config.toml
num_hidden_layers = 9
hidden_size = 384
num_attention_heads = 3
num_key_value_heads = 3
head_dim = 64
intermediate_size = 1920
vocab_size = 3062
hidden_act = "quick_gelu"
norm = "layernorm"
norm_place = "pre"
norm_eps = 1e-06
positions = "rope"
rope_theta = 10000.0
rope_fraction = 1.0
qk_norm = false
attn_scale = 0.125
bias = "all"
tie_word_embeddings = true
parallel_block = false
init = "normal"
init_std_qkv = 0.0228
init_std_o = 0.0
init_std_up = 0.0228
init_std_down = 0.0
optimizer = "soap_variant"
learning_rate = 0.00495
beta1 = 0.95
beta2 = 0.95
weight_decay = 0.071
lr_head = 0.00819
max_grad_norm = 2.0
warmup_steps = 200
schedule = "wsd"
decay_fraction = 0.771
decay_shape = "linear"
final_lr_fraction = 0.0
batch_tokens = 131072
max_seq_len = 1024
doc_mask = true
z_loss = 0.0001
train_tokens = 626300000
max_steps = 4779
dataset = "wikipedia_en"
Each number is 50 + 10 x the weight over its row's rms, rounded and kept within 0 to 99. Layers, rows and columns count from 0. The size before them is the row's rms in percent of the matrix's.

# layer 4 attention key, 192x384, rms 0.127, rows 77-95, columns 192-383
083:50 46 47 46 79 43 51 40 28 55 40 46 54 62 55 29 54 66 41 41 32 44 57 66 47 37 41 44 46 60 65 44 63 55 47 57 57 30 58 32 38 39 62 57 58 47 48 51 43 48 64 64 57 43 41 43 52 40 65 66 33 38 55 55 52 38 60 39 50 52 22 47 59 59 43 47 36 53 59 58 41 52 46 39 55 62 59 51 39 41 44 40 62 59 39 47 51 58 51 45 69 47 45 43 26 45 56 65 57 43 60 37 51 45 49 39 34 50 48 54 37 46 60 24 56 53 51 72 55 53 51 40 51 57 35 41 65 53 65 45 49 56 57 47 43 51 45 51 29 49 55 57 63 70 56 33 55 52 57 40 48 54 36 49 52 65 64 57 50 55 36 43 54 40 31 57 46 63 34 54 31 59 43 49 60 68 46 36 44 44 47 60
084:59 48 48 59 49 34 49 25 39 27 67 64 50 76 59 65 54 32 71 53 60 54 35 55 52 49 36 55 57 49 32 54 43 58 52 42 49 40 43 55 61 42 58 45 53 52 41 43 43 64 79 52 48 48 41 40 70 57 50 58 51 54 59 57 58 51 35 53 55 50 61 58 34 60 50 56 32 41 50 49 41 51 40 69 43 68 47 52 63 54 52 43 51 40 56 45 54 53 57 50 47 73 42 46 55 57 56 48 62 19 42 61 55 45 57 44 57 42 46 47 50 50 45 70 58 63 34 41 62 50 43 41 55 37 65 45 47 44 45 66 67 42 52 65 53 54 74 47 58 44 50 59 50 40 45 27 43 43 44 49 49 47 38 57 52 52 24 50 64 53 57 34 45 53 49 46 52 70 52 29 58 51 57 65 50 40 52 62 48 48 44 52
083:45 53 64 60 48 44 39 48 37 49 32 44 38 55 58 58 58 45 39 34 57 44 57 64 53 55 32 33 42 39 57 50 58 53 41 47 53 36 39 65 54 58 47 52 32 64 53 67 46 29 41 43 55 68 47 44 44 41 38 45 50 58 40 36 41 53 57 37 50 44 62 52 60 55 60 41 56 50 54 47 53 40 54 49 44 52 48 44 61 54 47 30 47 41 51 64 44 39 58 44 52 51 50 67 37 45 66 44 51 40 51 34 63 30 51 54 56 47 56 41 47 53 60 55 32 45 49 37 45 48 44 47 59 53 49 65 26 47 34 46 60 48 45 61 38 43 58 62 49 58 52 68 49 46 54 44 47 39 43 45 53 47 32 29 39 41 42 64 32 55 61 46 60 60 36 53 55 45 54 51 58 64 34 28 48 61 47 54 58 56 45 64
077:62 54 35 56 45 55 53 54 41 62 57 24 51 40 48 69 60 46 60 37 44 58 44 38 54 47 68 44 41 53 39 60 37 38 58 44 46 42 51 62 34 43 47 45 53 49 51 42 42 50 37 60 37 69 57 44 39 62 65 52 58 58 48 59 41 51 50 75 42 65 39 71 46 30 31 58 56 48 36 46 47 40 50 52 48 74 51 66 59 48 38 52 51 53 50 59 65 65 47 56 33 39 48 42 69 48 31 58 29 48 62 52 47 82 49 51 57 55 52 44 52 56 55 56 42 40 47 45 40 42 52 63 49 60 30 58 51 39 52 59 67 55 52 65 56 59 52 52 48 51 35 45 43 39 44 41 44 61 44 77 48 48 47 54 46 58 65 40 67 57 49 68 58 59 48 59 44 59 47 51 54 43 45 35 48 52 43 57 58 63 47 44
086:47 63 34 63 46 49 51 58 34 45 45 48 46 54 58 63 34 66 43 25 53 58 60 55 54 41 52 38 73 49 52 50 57 56 54 27 42 60 60 51 39 59 70 41 30 51 51 44 48 55 67 56 51 57 44 42 50 47 50 44 49 58 51 57 39 52 71 70 50 60 41 51 50 43 47 29 48 61 41 57 48 50 58 32 41 43 53 46 49 47 46 40 47 52 57 52 55 38 69 42 48 48 47 45 53 51 47 43 59 56 62 40 56 24 51 47 70 55 48 54 33 42 43 60 48 54 56 53 37 59 55 38 47 36 37 49 35 52 48 52 37 48 47 65 61 37 45 45 71 23 42 52 45 19 62 71 52 39 53 52 33 67 29 49 65 45 40 63 52 42 49 47 43 43 45 53 43 64 39 40 55 63 34 56 54 61 46 46 56 53 40 54
083:62 44 52 38 40 50 38 68 35 50 49 45 50 53 54 41 45 31 32 42 30 51 57 31 51 45 50 44 32 52 54 41 48 51 58 47 57 64 48 59 44 69 46 53 43 51 54 49 56 41 25 64 58 33 42 68 62 49 36 73 55 51 24 57 62 61 47 48 56 62 44 55 51 61 52 48 52 36 69 52 42 59 36 34 49 48 51 36 42 73 46 48 53 69 47 60 43 48 45 63 55 70 54 50 48 49 61 71 56 54 48 48 45 54 46 36 52 60 56 49 60 36 49 35 52 44 34 46 52 50 53 60 29 60 68 61 38 48 59 39 41 51 57 57 58 57 35 63 34 51 47 35 62 59 46 18 44 39 53 55 52 34 56 56 43 46 59 30 55 54 50 51 41 52 49 48 59 51 39 49 52 43 48 65 53 29 48 41 68 53 58 51
088:46 64 56 56 55 56 53 41 57 46 63 46 46 57 29 54 54 50 46 46 64 46 57 63 47 51 59 47 43 65 42 54 43 46 46 54 62 39 67 56 55 67 50 71 59 34 66 49 41 71 60 61 64 35 41 65 61 54 62 61 59 54 56 54 35 32 46 61 45 46 40 58 47 48 51 48 37 56 58 53 45 57 35 39 59 42 51 56 40 45 39 56 45 45 44 53 49 52 54 45 42 48 65 65 60 50 24 66 38 66 58 45 59 51 56 47 46 60 63 37 51 52 52 56 26 51 55 50 40 41 56 61 60 52 39 49 49 63 49 49 40 36 34 33 32 45 64 62 33 48 57 58 49 37 60 58 59 47 59 62 47 70 32 53 51 25 39 48 31 59 54 42 42 51 45 53 37 57 33 33 25 55 67 25 41 46 40 38 56 54 57 43
091:48 44 60 42 53 64 44 62 53 51 45 40 44 43 26 52 67 46 54 60 58 54 38 59 45 58 57 55 46 46 47 57 53 53 50 42 72 44 37 42 59 49 51 42 44 35 42 49 47 58 55 51 56 51 57 56 47 55 47 50 39 52 41 48 68 24 69 54 54 68 56 63 47 47 74 49 54 49 52 35 47 61 55 36 46 65 48 41 51 48 42 59 49 36 56 46 42 60 47 41 47 62 37 50 43 46 66 69 48 56 63 66 66 40 55 44 48 41 56 58 52 46 48 50 44 58 48 36 58 70 44 59 44 34 43 53 34 55 70 50 50 39 48 41 38 45 55 52 48 42 51 41 58 38 67 55 47 64 44 47 52 57 37 37 64 50 46 32 48 44 38 59 63 58 42 54 45 44 54 51 46 38 55 44 59 65 47 43 38 50 49 54
090:56 35 63 42 56 53 40 55 78 33 52 57 55 44 40 42 57 57 52 40 48 45 52 59 40 57 55 65 46 46 56 41 52 60 43 45 64 54 29 28 59 53 45 64 52 64 57 56 46 57 56 66 59 47 56 46 44 55 52 32 34 48 64 54 45 43 53 41 45 36 34 38 56 47 53 56 61 62 41 56 49 56 45 37 71 62 61 43 20 51 42 57 48 55 58 47 35 63 51 65 51 54 42 52 47 57 35 61 36 33 51 65 34 68 49 47 48 48 34 51 34 41 40 44 49 50 61 51 35 54 43 21 52 59 44 53 58 39 51 37 40 47 49 49 49 41 47 49 62 54 59 44 44 52 62 68 48 60 59 37 58 65 55 45 44 50 35 63 32 34 49 61 51 53 51 55 58 37 50 48 50 59 46 50 48 48 67 53 45 41 40 42
086:49 63 47 51 40 36 54 47 50 68 43 41 63 45 59 33 62 66 57 38 68 41 60 67 54 45 62 56 55 39 56 51 57 46 40 51 54 56 56 49 50 44 47 41 42 56 41 54 71 46 67 65 41 59 53 19 42 69 44 49 49 42 34 48 55 53 51 53 40 51 38 50 55 57 45 53 47 41 63 29 52 35 36 62 61 56 73 49 20 64 73 68 52 55 49 55 62 53 54 60 36 41 56 54 50 56 49 45 44 56 46 44 40 49 69 48 35 42 44 49 41 49 49 44 53 59 61 58 45 56 47 57 51 47 43 51 44 47 76 38 40 69 62 50 61 61 26 62 54 52 29 60 60 64 68 50 40 58 56 48 45 49 55 43 43 47 73 33 55 63 46 71 55 50 40 61 38 46 50 56 46 40 62 54 52 56 55 41 63 62 48 56
091:57 56 48 49 50 43 67 49 44 61 42 46 58 61 48 44 46 57 41 49 43 46 79 49 53 31 55 52 70 39 55 53 41 53 44 41 51 54 66 50 48 43 51 67 47 53 47 40 63 35 49 53 59 55 47 49 48 60 44 41 44 36 54 47 37 57 50 62 41 31 41 51 71 42 48 46 61 61 65 37 35 41 51 38 63 47 63 58 40 56 53 42 55 77 43 79 69 48 54 39 66 46 35 63 56 41 41 33 49 58 44 64 55 42 46 38 45 66 64 52 50 51 46 36 51 48 61 68 46 48 49 45 45 54 54 42 53 51 65 40 58 46 48 56 41 42 55 73 37 62 47 56 64 57 65 42 54 42 62 41 70 57 52 51 31 33 58 59 42 47 57 42 37 52 59 39 65 64 38 62 56 60 44 47 51 61 61 56 45 68 41 59
097:38 63 57 51 54 71 39 59 67 45 66 50 48 60 49 43 47 51 34 43 44 49 58 51 32 36 50 35 57 53 35 46 64 51 54 50 53 69 78 53 37 58 57 50 47 54 54 48 47 39 39 35 54 47 50 68 47 43 66 50 46 54 47 41 53 48 61 47 37 39 48 55 61 54 64 37 70 50 35 48 43 48 45 58 44 49 50 34 41 76 37 31 38 42 35 42 63 36 48 54 49 62 61 54 52 68 37 58 58 55 66 54 43 27 59 60 62 66 41 53 23 43 62 62 40 55 46 66 45 58 43 54 68 54 30 47 36 55 56 51 51 64 60 27 58 74 49 48 53 50 34 29 37 49 50 56 50 61 75 51 62 51 38 53 56 48 33 53 50 50 52 44 54 48 65 52 60 53 51 48 58 61 54 39 54 44 45 68 50 42 53 50
103:65 67 50 46 59 39 55 47 54 63 21 58 50 52 48 47 38 42 51 43 61 42 58 73 68 50 55 58 56 56 59 52 41 66 22 36 35 75 54 61 49 45 33 56 38 52 43 52 42 43 32 52 51 44 56 49 66 44 47 41 53 39 30 47 52 44 47 55 63 52 45 44 42 43 46 42 56 64 51 50 50 57 69 49 43 44 37 43 49 37 50 41 41 51 52 57 68 48 55 45 23 60 60 49 45 33 67 59 68 51 59 30 50 44 37 35 61 40 49 64 59 29 50 64 50 36 49 44 52 39 34 52 43 26 51 50 48 55 58 61 32 76 66 63 49 43 51 44 56 54 48 43 39 62 49 53 51 53 47 46 53 59 52 33 55 47 68 39 52 46 50 51 51 42 53 55 37 53 54 44 55 50 48 61 48 56 38 33 63 50 42 45
095:50 51 47 70 53 56 49 40 52 52 50 48 55 33 67 57 46 48 38 57 62 51 53 39 50 45 54 46 51 52 51 54 70 42 40 57 57 48 54 41 48 52 81 44 36 46 48 46 46 56 61 47 58 56 47 73 49 70 46 58 34 69 57 46 41 54 45 65 44 51 46 36 61 33 29 57 53 42 45 60 32 58 52 53 51 54 57 39 60 46 33 34 54 51 56 61 32 45 57 47 51 63 45 53 43 45 58 53 58 50 59 40 62 35 32 35 48 51 48 38 44 42 53 44 51 49 44 41 70 65 49 32 55 43 52 61 51 46 49 59 66 52 32 55 43 40 50 53 39 40 62 58 35 60 59 71 46 45 57 56 51 47 58 46 38 48 41 58 36 28 51 67 52 51 30 61 54 81 75 36 39 39 43 48 33 66 47 47 46 39 58 49
098:49 76 41 46 36 44 51 45 45 44 32 55 43 38 55 55 53 48 82 48 26 48 55 50 55 50 60 48 43 28 64 53 41 48 40 66 48 55 49 46 68 53 38 39 63 38 27 54 45 44 36 46 38 54 40 60 54 35 48 63 48 46 54 71 60 46 59 54 47 46 47 28 57 45 35 50 67 36 49 38 66 49 55 56 49 53 51 49 43 47 50 55 46 29 54 53 62 56 56 46 38 50 39 50 41 54 59 58 50 58 60 59 59 50 27 60 48 51 50 64 49 65 53 44 62 59 46 37 58 51 57 68 23 44 38 41 66 52 58 63 52 55 53 42 53 74 33 27 61 52 40 43 48 48 43 47 55 50 69 73 42 40 53 37 47 54 61 55 67 53 50 56 58 51 60 50 55 45 50 63 55 35 41 59 49 39 47 41 65 43 65 42
091:50 45 50 54 43 49 45 51 39 47 55 46 38 63 62 37 68 59 52 28 53 57 45 68 45 40 44 60 44 55 42 38 48 33 46 47 41 48 58 31 48 46 56 42 48 60 59 51 51 44 43 52 54 40 48 41 54 55 52 45 44 57 48 50 56 51 60 53 63 35 47 54 58 54 50 68 28 66 49 63 36 35 39 53 65 65 56 47 45 60 37 36 77 39 54 65 55 60 73 69 45 54 38 46 38 60 52 70 63 44 51 17 49 35 47 69 61 48 53 64 26 62 58 49 63 47 63 45 61 46 53 35 43 49 51 40 57 46 45 65 35 48 61 54 49 36 63 43 62 53 67 49 50 40 51 52 64 48 50 35 52 33 43 52 41 50 41 56 47 36 46 37 30 58 46 58 52 48 55 54 51 43 40 56 56 37 46 56 38 52 45 52
094:61 48 56 42 57 62 39 61 23 53 15 58 54 45 38 30 48 53 43 56 60 28 51 48 56 42 59 43 56 31 37 53 43 61 50 34 66 48 40 60 46 49 52 53 67 48 53 54 65 43 59 48 57 49 46 40 71 32 51 52 51 71 45 40 50 48 42 40 48 77 67 59 56 57 54 65 37 36 51 52 36 53 61 39 57 29 41 31 55 52 57 51 52 47 50 73 65 59 56 54 54 47 43 44 47 51 74 61 53 46 37 45 69 53 39 33 41 57 53 47 68 43 44 25 51 47 50 44 41 58 60 73 45 47 63 42 58 41 51 54 41 51 76 54 53 53 63 30 48 54 66 42 40 65 41 54 70 49 48 51 31 38 35 50 40 43 48 40 35 39 64 45 31 51 58 43 49 50 56 69 47 35 55 62 32 44 47 55 47 66 51 42
098:60 47 34 40 38 41 56 41 31 39 43 56 54 46 70 27 59 35 58 57 37 60 36 34 53 37 44 50 40 64 58 28 49 39 60 55 56 33 54 43 45 38 43 57 48 50 48 42 37 57 47 59 54 49 50 36 69 65 46 59 55 61 56 53 51 56 44 59 47 52 51 56 51 36 54 44 42 46 51 31 54 62 39 61 48 59 59 46 56 61 56 45 67 54 56 40 44 55 49 65 61 37 46 42 48 60 49 41 44 23 40 51 55 63 50 59 34 50 35 43 44 48 35 32 51 46 48 52 63 53 46 52 51 62 48 53 56 35 56 62 66 49 51 42 57 39 45 52 51 52 59 40 63 58 55 33 40 43 64 44 35 32 59 64 48 65 30 44 63 45 42 47 43 41 51 44 59 67 67 28 43 45 48 50 40 54 46 63 37 39 59 34
089:53 46 50 48 44 39 60 51 44 45 61 58 58 42 40 56 71 46 61 46 41 50 33 66 56 67 64 39 54 34 41 58 51 70 49 49 53 56 55 51 59 45 40 45 50 45 45 47 41 69 44 43 47 54 47 71 50 50 58 46 44 38 42 39 66 55 45 47 44 45 63 41 53 48 50 58 70 60 57 46 47 53 57 37 42 43 34 54 39 64 49 35 49 62 53 47 57 63 36 70 31 44 54 50 36 49 39 54 47 60 58 58 56 64 45 36 54 45 51 55 59 44 49 52 49 65 40 33 66 26 57 42 42 49 60 43 44 50 38 45 43 44 50 49 43 56 55 61 41 56 38 38 50 49 47 49 54 45 55 35 62 41 30 64 40 47 42 42 48 43 42 46 49 60 54 46 88 60 44 68 57 53 48 53 50 38 45 70 46 56 47 51
# layer 4 attention query, 192x384, rms 0.119, rows 78-95, columns 192-383
097:63 31 67 48 52 33 47 56 46 39 48 54 50 58 42 44 50 57 28 42 58 58 57 43 55 52 48 54 58 62 51 41 62 55 59 43 24 38 55 49 45 51 58 56 54 52 56 41 59 34 28 36 55 39 59 43 46 34 50 47 41 60 38 32 56 41 37 43 42 70 42 57 48 56 72 51 47 54 44 46 55 36 44 54 30 40 44 52 82 51 54 54 48 52 45 39 47 48 32 45 56 57 50 49 58 43 43 49 55 58 49 40 37 38 48 40 46 44 60 65 67 42 66 54 43 43 31 43 41 57 48 53 52 41 55 39 41 62 44 44 60 62 28 49 44 50 48 53 55 35 48 49 67 36 38 51 56 52 43 46 43 33 43 56 52 24 33 43 49 59 56 45 61 46 62 46 64 41 30 57 51 39 46 44 42 42 35 60 53 37 56 45
088:55 32 49 54 47 45 44 43 50 46 48 40 52 55 65 44 37 50 34 54 56 34 58 41 59 41 61 64 55 63 49 61 25 69 68 57 38 54 52 45 46 36 59 42 59 40 40 45 48 76 55 54 45 49 49 49 59 46 46 44 41 44 36 59 39 47 53 43 56 57 51 53 14 60 49 56 28 50 43 55 26 46 57 55 51 67 57 56 59 47 54 47 51 47 46 43 61 65 48 57 51 47 55 59 69 57 55 39 55 57 39 50 63 51 65 40 66 62 52 36 39 53 30 63 41 63 44 59 36 68 42 43 50 48 61 57 58 47 53 40 55 54 41 66 42 58 38 55 47 36 37 35 68 52 43 52 50 51 39 59 58 39 64 65 50 44 53 40 47 51 46 54 39 43 24 31 72 54 44 53 43 32 60 55 48 44 50 59 37 61 45 58
097:57 34 52 66 37 45 49 43 38 28 61 51 52 39 58 63 39 47 35 43 49 44 52 57 41 48 62 35 62 43 52 72 40 61 68 65 46 50 45 42 86 56 64 63 38 44 43 55 45 39 57 48 47 61 49 72 57 48 60 51 50 40 59 49 54 31 56 53 62 51 57 60 49 55 58 65 32 39 36 55 41 52 35 46 63 50 58 67 64 49 67 47 40 29 51 44 48 44 51 44 47 67 50 51 43 58 60 51 41 51 46 59 43 49 63 53 65 42 38 49 60 42 41 47 37 53 29 51 40 59 55 42 47 35 41 59 65 45 43 52 65 34 41 74 60 20 60 38 55 50 41 56 54 48 42 31 51 54 48 47 47 34 51 56 27 55 49 58 27 46 48 38 59 40 48 33 43 55 37 62 46 40 55 57 55 45 62 31 57 41 62 35
092:46 44 44 44 66 60 55 40 47 57 57 64 31 46 53 37 51 54 48 50 43 69 48 44 40 60 42 60 43 48 41 59 34 50 42 44 42 52 40 42 71 49 45 36 66 53 56 50 35 47 33 66 38 37 45 66 55 70 45 64 46 46 57 69 49 47 58 57 48 42 45 39 42 53 53 55 38 34 53 56 48 42 38 53 59 51 59 55 31 66 47 74 59 56 51 48 41 81 45 42 52 46 47 51 64 43 54 56 39 49 47 40 60 44 50 45 62 56 48 59 60 52 47 56 23 59 56 37 62 50 46 48 63 55 61 44 49 36 53 53 69 57 40 41 52 36 55 65 52 75 54 47 36 53 41 48 48 41 60 51 49 58 50 71 39 61 48 50 56 51 40 37 47 58 48 39 62 51 64 49 35 39 59 64 54 38 61 55 44 60 36 74
097:49 42 48 50 64 44 44 45 58 49 48 49 47 33 44 55 38 44 54 38 63 57 54 47 50 55 62 40 53 43 53 55 34 52 56 59 57 26 45 52 59 53 52 47 40 56 46 60 53 61 48 32 63 54 50 28 52 32 56 44 40 67 54 42 47 52 52 23 40 46 49 42 48 55 55 48 35 47 46 63 44 29 66 57 42 31 45 57 56 61 59 45 47 50 58 42 67 41 39 59 74 48 68 48 50 48 45 55 39 53 57 50 46 48 67 51 62 56 52 49 22 38 43 66 31 53 60 39 49 45 57 61 71 55 54 53 17 63 41 35 47 53 39 49 36 41 47 41 46 39 66 37 45 48 31 56 52 54 56 50 64 50 53 67 54 42 49 61 27 48 55 49 63 38 51 48 35 37 56 41 37 43 41 53 34 48 52 44 48 49 47 40
099:61 45 33 55 55 48 33 66 45 34 69 60 38 35 49 39 35 48 60 39 47 53 49 44 47 38 41 64 34 57 47 51 34 67 41 47 51 49 39 49 52 58 44 61 57 52 42 50 57 65 53 46 53 50 53 39 49 47 52 43 59 43 70 38 44 50 73 56 48 56 38 51 37 72 50 38 32 52 42 65 61 68 47 42 54 35 67 56 33 48 70 39 55 43 43 43 46 65 40 59 46 60 32 62 55 58 61 54 29 54 48 52 50 47 49 56 56 60 70 46 58 37 26 49 48 51 63 33 57 57 56 45 56 67 55 60 58 43 54 52 28 46 39 57 54 44 74 57 48 60 48 45 46 49 34 41 63 42 73 48 40 34 64 58 51 55 53 49 36 37 52 41 54 41 44 37 51 39 67 74 58 45 41 64 49 47 53 47 52 52 47 45
089:61 54 57 62 60 46 76 44 47 64 52 55 41 62 60 63 47 55 71 44 44 37 58 46 58 62 39 39 49 42 65 62 64 42 51 52 58 55 34 51 39 52 35 50 47 58 53 38 43 47 41 51 43 45 52 63 45 47 57 47 49 49 54 44 58 45 56 35 39 53 56 46 51 35 52 63 67 42 50 46 45 53 44 40 44 40 49 45 52 41 51 53 57 62 54 71 75 42 47 62 64 34 63 58 45 58 43 60 57 53 64 56 50 75 59 43 55 43 59 35 55 41 40 57 47 40 44 59 30 36 43 57 54 37 49 63 53 42 47 39 38 31 48 61 41 55 43 53 56 62 47 69 46 42 70 60 58 40 61 41 46 35 71 48 31 45 52 45 43 54 53 59 37 45 70 39 35 61 54 47 42 60 43 64 43 60 53 52 45 80 48 52
089:51 40 59 44 43 41 56 56 44 44 41 65 54 53 39 56 46 31 67 62 54 59 40 65 48 49 55 42 64 50 49 32 47 35 34 39 44 39 56 64 53 48 50 54 50 48 30 25 34 43 77 50 55 55 55 36 72 45 40 46 44 43 57 32 48 65 51 50 45 56 50 68 67 49 52 34 46 49 47 50 55 57 51 51 54 43 50 51 70 49 58 40 48 57 55 36 54 42 46 56 59 61 28 62 67 32 48 48 49 36 49 62 43 53 71 48 50 32 53 36 56 41 71 49 49 42 46 50 41 44 78 45 44 44 45 52 61 45 49 47 66 46 37 68 53 44 58 38 58 48 36 67 59 37 41 53 54 45 45 54 36 31 51 34 57 55 53 41 60 54 62 50 53 48 54 40 46 53 55 54 49 45 44 21 46 44 66 28 50 39 59 45
089:71 41 37 48 48 56 51 55 53 30 36 60 42 72 56 47 45 37 47 42 50 63 52 39 57 52 44 61 50 40 72 36 49 57 58 51 48 64 44 55 60 57 33 52 53 31 54 55 43 64 32 63 45 42 49 58 63 52 48 44 42 33 44 61 52 62 56 39 69 52 56 70 59 42 50 42 45 27 48 66 58 61 56 43 64 48 48 51 64 40 45 40 45 63 45 40 55 48 49 47 55 67 51 47 34 51 40 52 62 39 43 60 41 59 63 46 60 55 40 50 58 62 43 24 36 51 43 36 53 52 52 34 50 71 59 60 46 40 63 44 56 57 55 53 57 34 57 42 65 71 48 40 64 41 35 52 42 36 44 44 50 44 42 69 54 42 45 47 59 40 37 36 70 49 61 47 62 38 26 47 62 60 44 50 49 55 40 51 53 42 43 48
100:59 47 45 54 40 63 65 55 57 47 72 51 58 37 48 56 56 60 54 62 45 53 37 65 52 52 41 34 43 54 32 54 35 68 66 48 49 39 43 52 62 50 51 34 50 50 53 59 42 56 52 52 46 48 53 64 53 63 40 51 56 48 44 62 69 64 73 53 55 59 53 43 45 48 36 64 71 41 46 54 46 64 47 57 53 56 46 43 56 36 54 73 67 44 45 63 49 80 55 56 55 54 57 65 43 64 52 53 51 54 53 60 50 65 47 57 75 40 40 35 38 59 45 81 43 56 65 47 42 59 57 67 54 42 59 61 71 34 40 52 54 46 35 41 63 53 40 37 60 63 58 57 36 50 46 44 46 53 43 57 48 54 54 67 56 55 47 64 53 47 39 47 41 57 63 42 52 50 56 60 41 61 47 50 50 43 51 34 52 54 58 53
099:58 37 49 29 55 51 53 59 50 50 62 61 58 46 53 59 42 54 57 61 55 55 47 52 65 46 48 50 66 51 50 67 57 54 53 51 60 51 46 61 67 59 52 57 37 44 30 29 51 57 42 45 60 55 48 33 58 54 42 43 51 64 53 43 42 63 46 63 42 54 60 60 61 24 40 41 42 59 32 49 50 47 51 47 50 50 34 43 67 58 69 33 46 54 56 24 55 50 41 41 50 57 35 42 47 44 68 49 47 44 34 39 53 55 36 51 48 44 62 37 59 56 41 41 52 44 42 55 36 62 59 30 36 57 54 48 46 47 49 55 58 46 46 44 55 47 73 52 40 47 38 55 76 57 31 42 49 60 50 37 59 40 49 48 56 42 47 51 53 39 58 54 53 56 62 46 64 42 58 51 56 36 38 51 43 45 57 43 41 53 53 30
088:60 25 56 68 34 40 52 55 50 33 64 54 66 52 48 52 45 54 58 54 37 59 34 26 41 53 46 55 49 56 44 51 52 45 55 44 48 22 62 63 55 68 44 46 62 51 62 60 52 49 68 57 52 45 56 54 45 66 59 41 62 66 67 55 50 64 50 33 45 49 50 25 55 44 35 70 64 45 60 42 69 54 38 51 39 60 50 41 47 55 59 54 60 51 45 48 48 39 39 59 57 58 50 57 57 59 59 51 49 70 48 51 50 50 42 50 67 36 66 47 35 50 37 48 56 49 57 45 54 38 33 67 54 49 43 53 61 46 54 61 53 46 29 44 41 53 50 46 50 49 57 69 40 46 51 35 60 56 34 66 37 50 49 50 43 43 40 41 56 50 36 56 46 54 54 54 63 42 50 55 51 70 40 57 45 53 65 40 56 55 43 68
097:50 48 51 48 35 58 50 56 62 36 55 55 45 62 46 58 30 58 49 43 48 60 46 40 59 47 32 62 59 42 50 46 43 70 56 60 26 53 57 37 56 63 54 58 53 53 52 46 53 61 44 20 54 58 68 46 63 55 61 40 53 48 47 55 41 48 50 34 52 68 55 59 54 50 62 70 63 51 37 35 48 47 38 28 63 40 25 52 52 38 61 64 36 34 44 42 48 52 57 53 46 49 47 40 55 54 45 41 60 30 41 57 49 51 60 44 69 67 69 57 56 70 46 56 44 38 41 39 21 50 59 57 63 43 55 45 36 45 45 36 40 48 43 53 60 41 21 53 46 75 57 56 56 32 37 41 44 49 43 45 51 50 52 47 62 59 49 54 39 54 63 54 43 63 60 58 38 33 53 59 69 46 45 38 46 44 56 46 56 50 57 45
095:43 38 31 52 50 50 70 50 47 44 53 48 40 52 43 35 46 57 40 37 29 61 47 30 52 52 31 55 54 34 43 60 49 64 39 38 51 46 61 35 44 57 49 47 70 42 47 50 40 60 36 45 34 30 63 42 59 58 45 45 40 22 48 55 57 50 46 63 55 50 47 51 40 60 47 63 37 73 49 54 23 54 47 56 50 49 50 54 48 49 53 46 43 54 45 53 41 50 64 56 32 46 56 54 38 62 45 53 37 42 40 59 42 57 67 44 56 47 48 37 53 52 44 47 40 63 45 36 56 82 43 40 71 47 47 66 50 40 47 48 48 52 39 26 56 56 47 61 47 47 48 27 49 48 50 51 45 75 47 48 36 56 60 60 47 55 46 57 47 49 44 44 49 55 52 41 44 60 57 49 41 60 47 51 51 47 52 55 45 62 33 62
096:58 41 54 45 63 59 48 51 58 63 47 37 51 31 63 51 54 49 65 57 41 47 68 40 51 44 45 41 41 60 61 42 35 54 49 49 62 34 50 42 46 34 41 65 63 56 41 73 56 39 40 75 54 49 42 65 59 50 38 65 54 44 53 61 40 53 50 65 45 56 40 42 30 41 54 53 59 45 49 36 48 46 49 53 45 42 55 50 43 67 47 52 49 56 56 59 43 48 54 51 60 51 59 66 31 43 25 49 67 52 50 57 57 56 55 43 63 63 48 51 54 42 52 63 47 47 53 44 36 32 35 48 56 28 54 53 54 35 44 39 39 40 43 48 58 58 33 64 51 46 54 63 46 51 47 49 57 72 35 62 47 52 49 63 49 55 60 61 44 46 35 49 53 50 47 53 48 64 56 62 56 59 38 54 53 53 50 75 45 69 53 51
090:43 79 67 57 52 78 62 55 57 53 47 44 52 48 53 72 55 45 44 62 43 59 43 57 51 32 52 51 41 47 72 41 53 52 33 53 55 54 47 63 37 45 38 50 48 59 46 45 33 46 35 56 41 65 53 29 57 55 63 55 52 47 50 53 61 59 50 51 38 52 54 39 49 45 53 32 61 47 45 60 70 57 73 46 57 61 50 39 28 34 46 47 36 60 45 45 66 43 51 53 46 38 48 33 44 37 56 53 59 48 40 45 63 46 56 51 41 59 46 51 48 32 33 59 70 53 60 70 40 45 56 45 47 47 31 59 38 56 55 57 56 54 54 43 47 58 56 47 60 44 36 50 51 53 41 40 60 37 55 30 49 41 59 52 56 56 45 41 57 58 56 53 54 70 53 65 57 38 55 42 52 62 39 49 54 44 29 40 69 34 48 42
094:45 46 53 38 65 51 43 47 48 57 57 41 47 39 41 65 46 48 58 43 45 60 49 56 56 59 50 38 36 68 56 53 64 46 58 42 55 48 51 54 43 41 69 42 58 45 51 59 57 47 64 61 36 49 38 64 56 52 39 54 69 38 53 60 50 48 55 66 58 58 34 39 59 54 35 51 51 50 47 49 59 55 42 31 43 53 46 47 51 55 44 53 54 47 48 54 40 72 45 34 43 47 43 49 51 58 46 46 64 69 52 47 54 47 54 51 42 40 39 55 47 60 52 70 47 53 35 48 36 62 24 39 58 47 55 44 53 49 41 42 56 63 60 70 42 60 53 53 57 50 38 60 47 55 54 60 35 49 56 47 38 63 48 46 50 52 43 38 46 60 61 61 56 44 38 40 75 68 48 44 42 48 38 51 59 67 54 61 39 43 49 42
091:52 58 44 43 41 60 36 61 47 54 39 48 48 65 41 42 46 38 48 61 39 49 58 56 48 44 40 61 55 63 51 53 71 29 35 62 64 54 44 62 56 55 43 60 46 57 59 57 43 39 45 58 51 50 36 48 34 42 39 46 54 76 47 41 46 54 56 54 59 61 37 65 59 52 55 64 48 29 41 66 66 56 55 73 49 50 49 50 69 41 40 19 53 58 52 34 49 46 48 35 56 52 51 62 53 51 51 63 36 35 52 55 64 28 43 58 54 53 40 36 43 58 51 38 63 53 50 63 58 58 48 46 55 54 41 44 59 64 51 66 74 67 73 47 55 67 59 36 40 39 53 60 42 56 46 51 44 53 59 58 45 48 59 58 58 43 57 52 41 66 54 53 67 59 67 64 54 65 51 44 42 57 48 62 37 60 43 55 61 64 60 45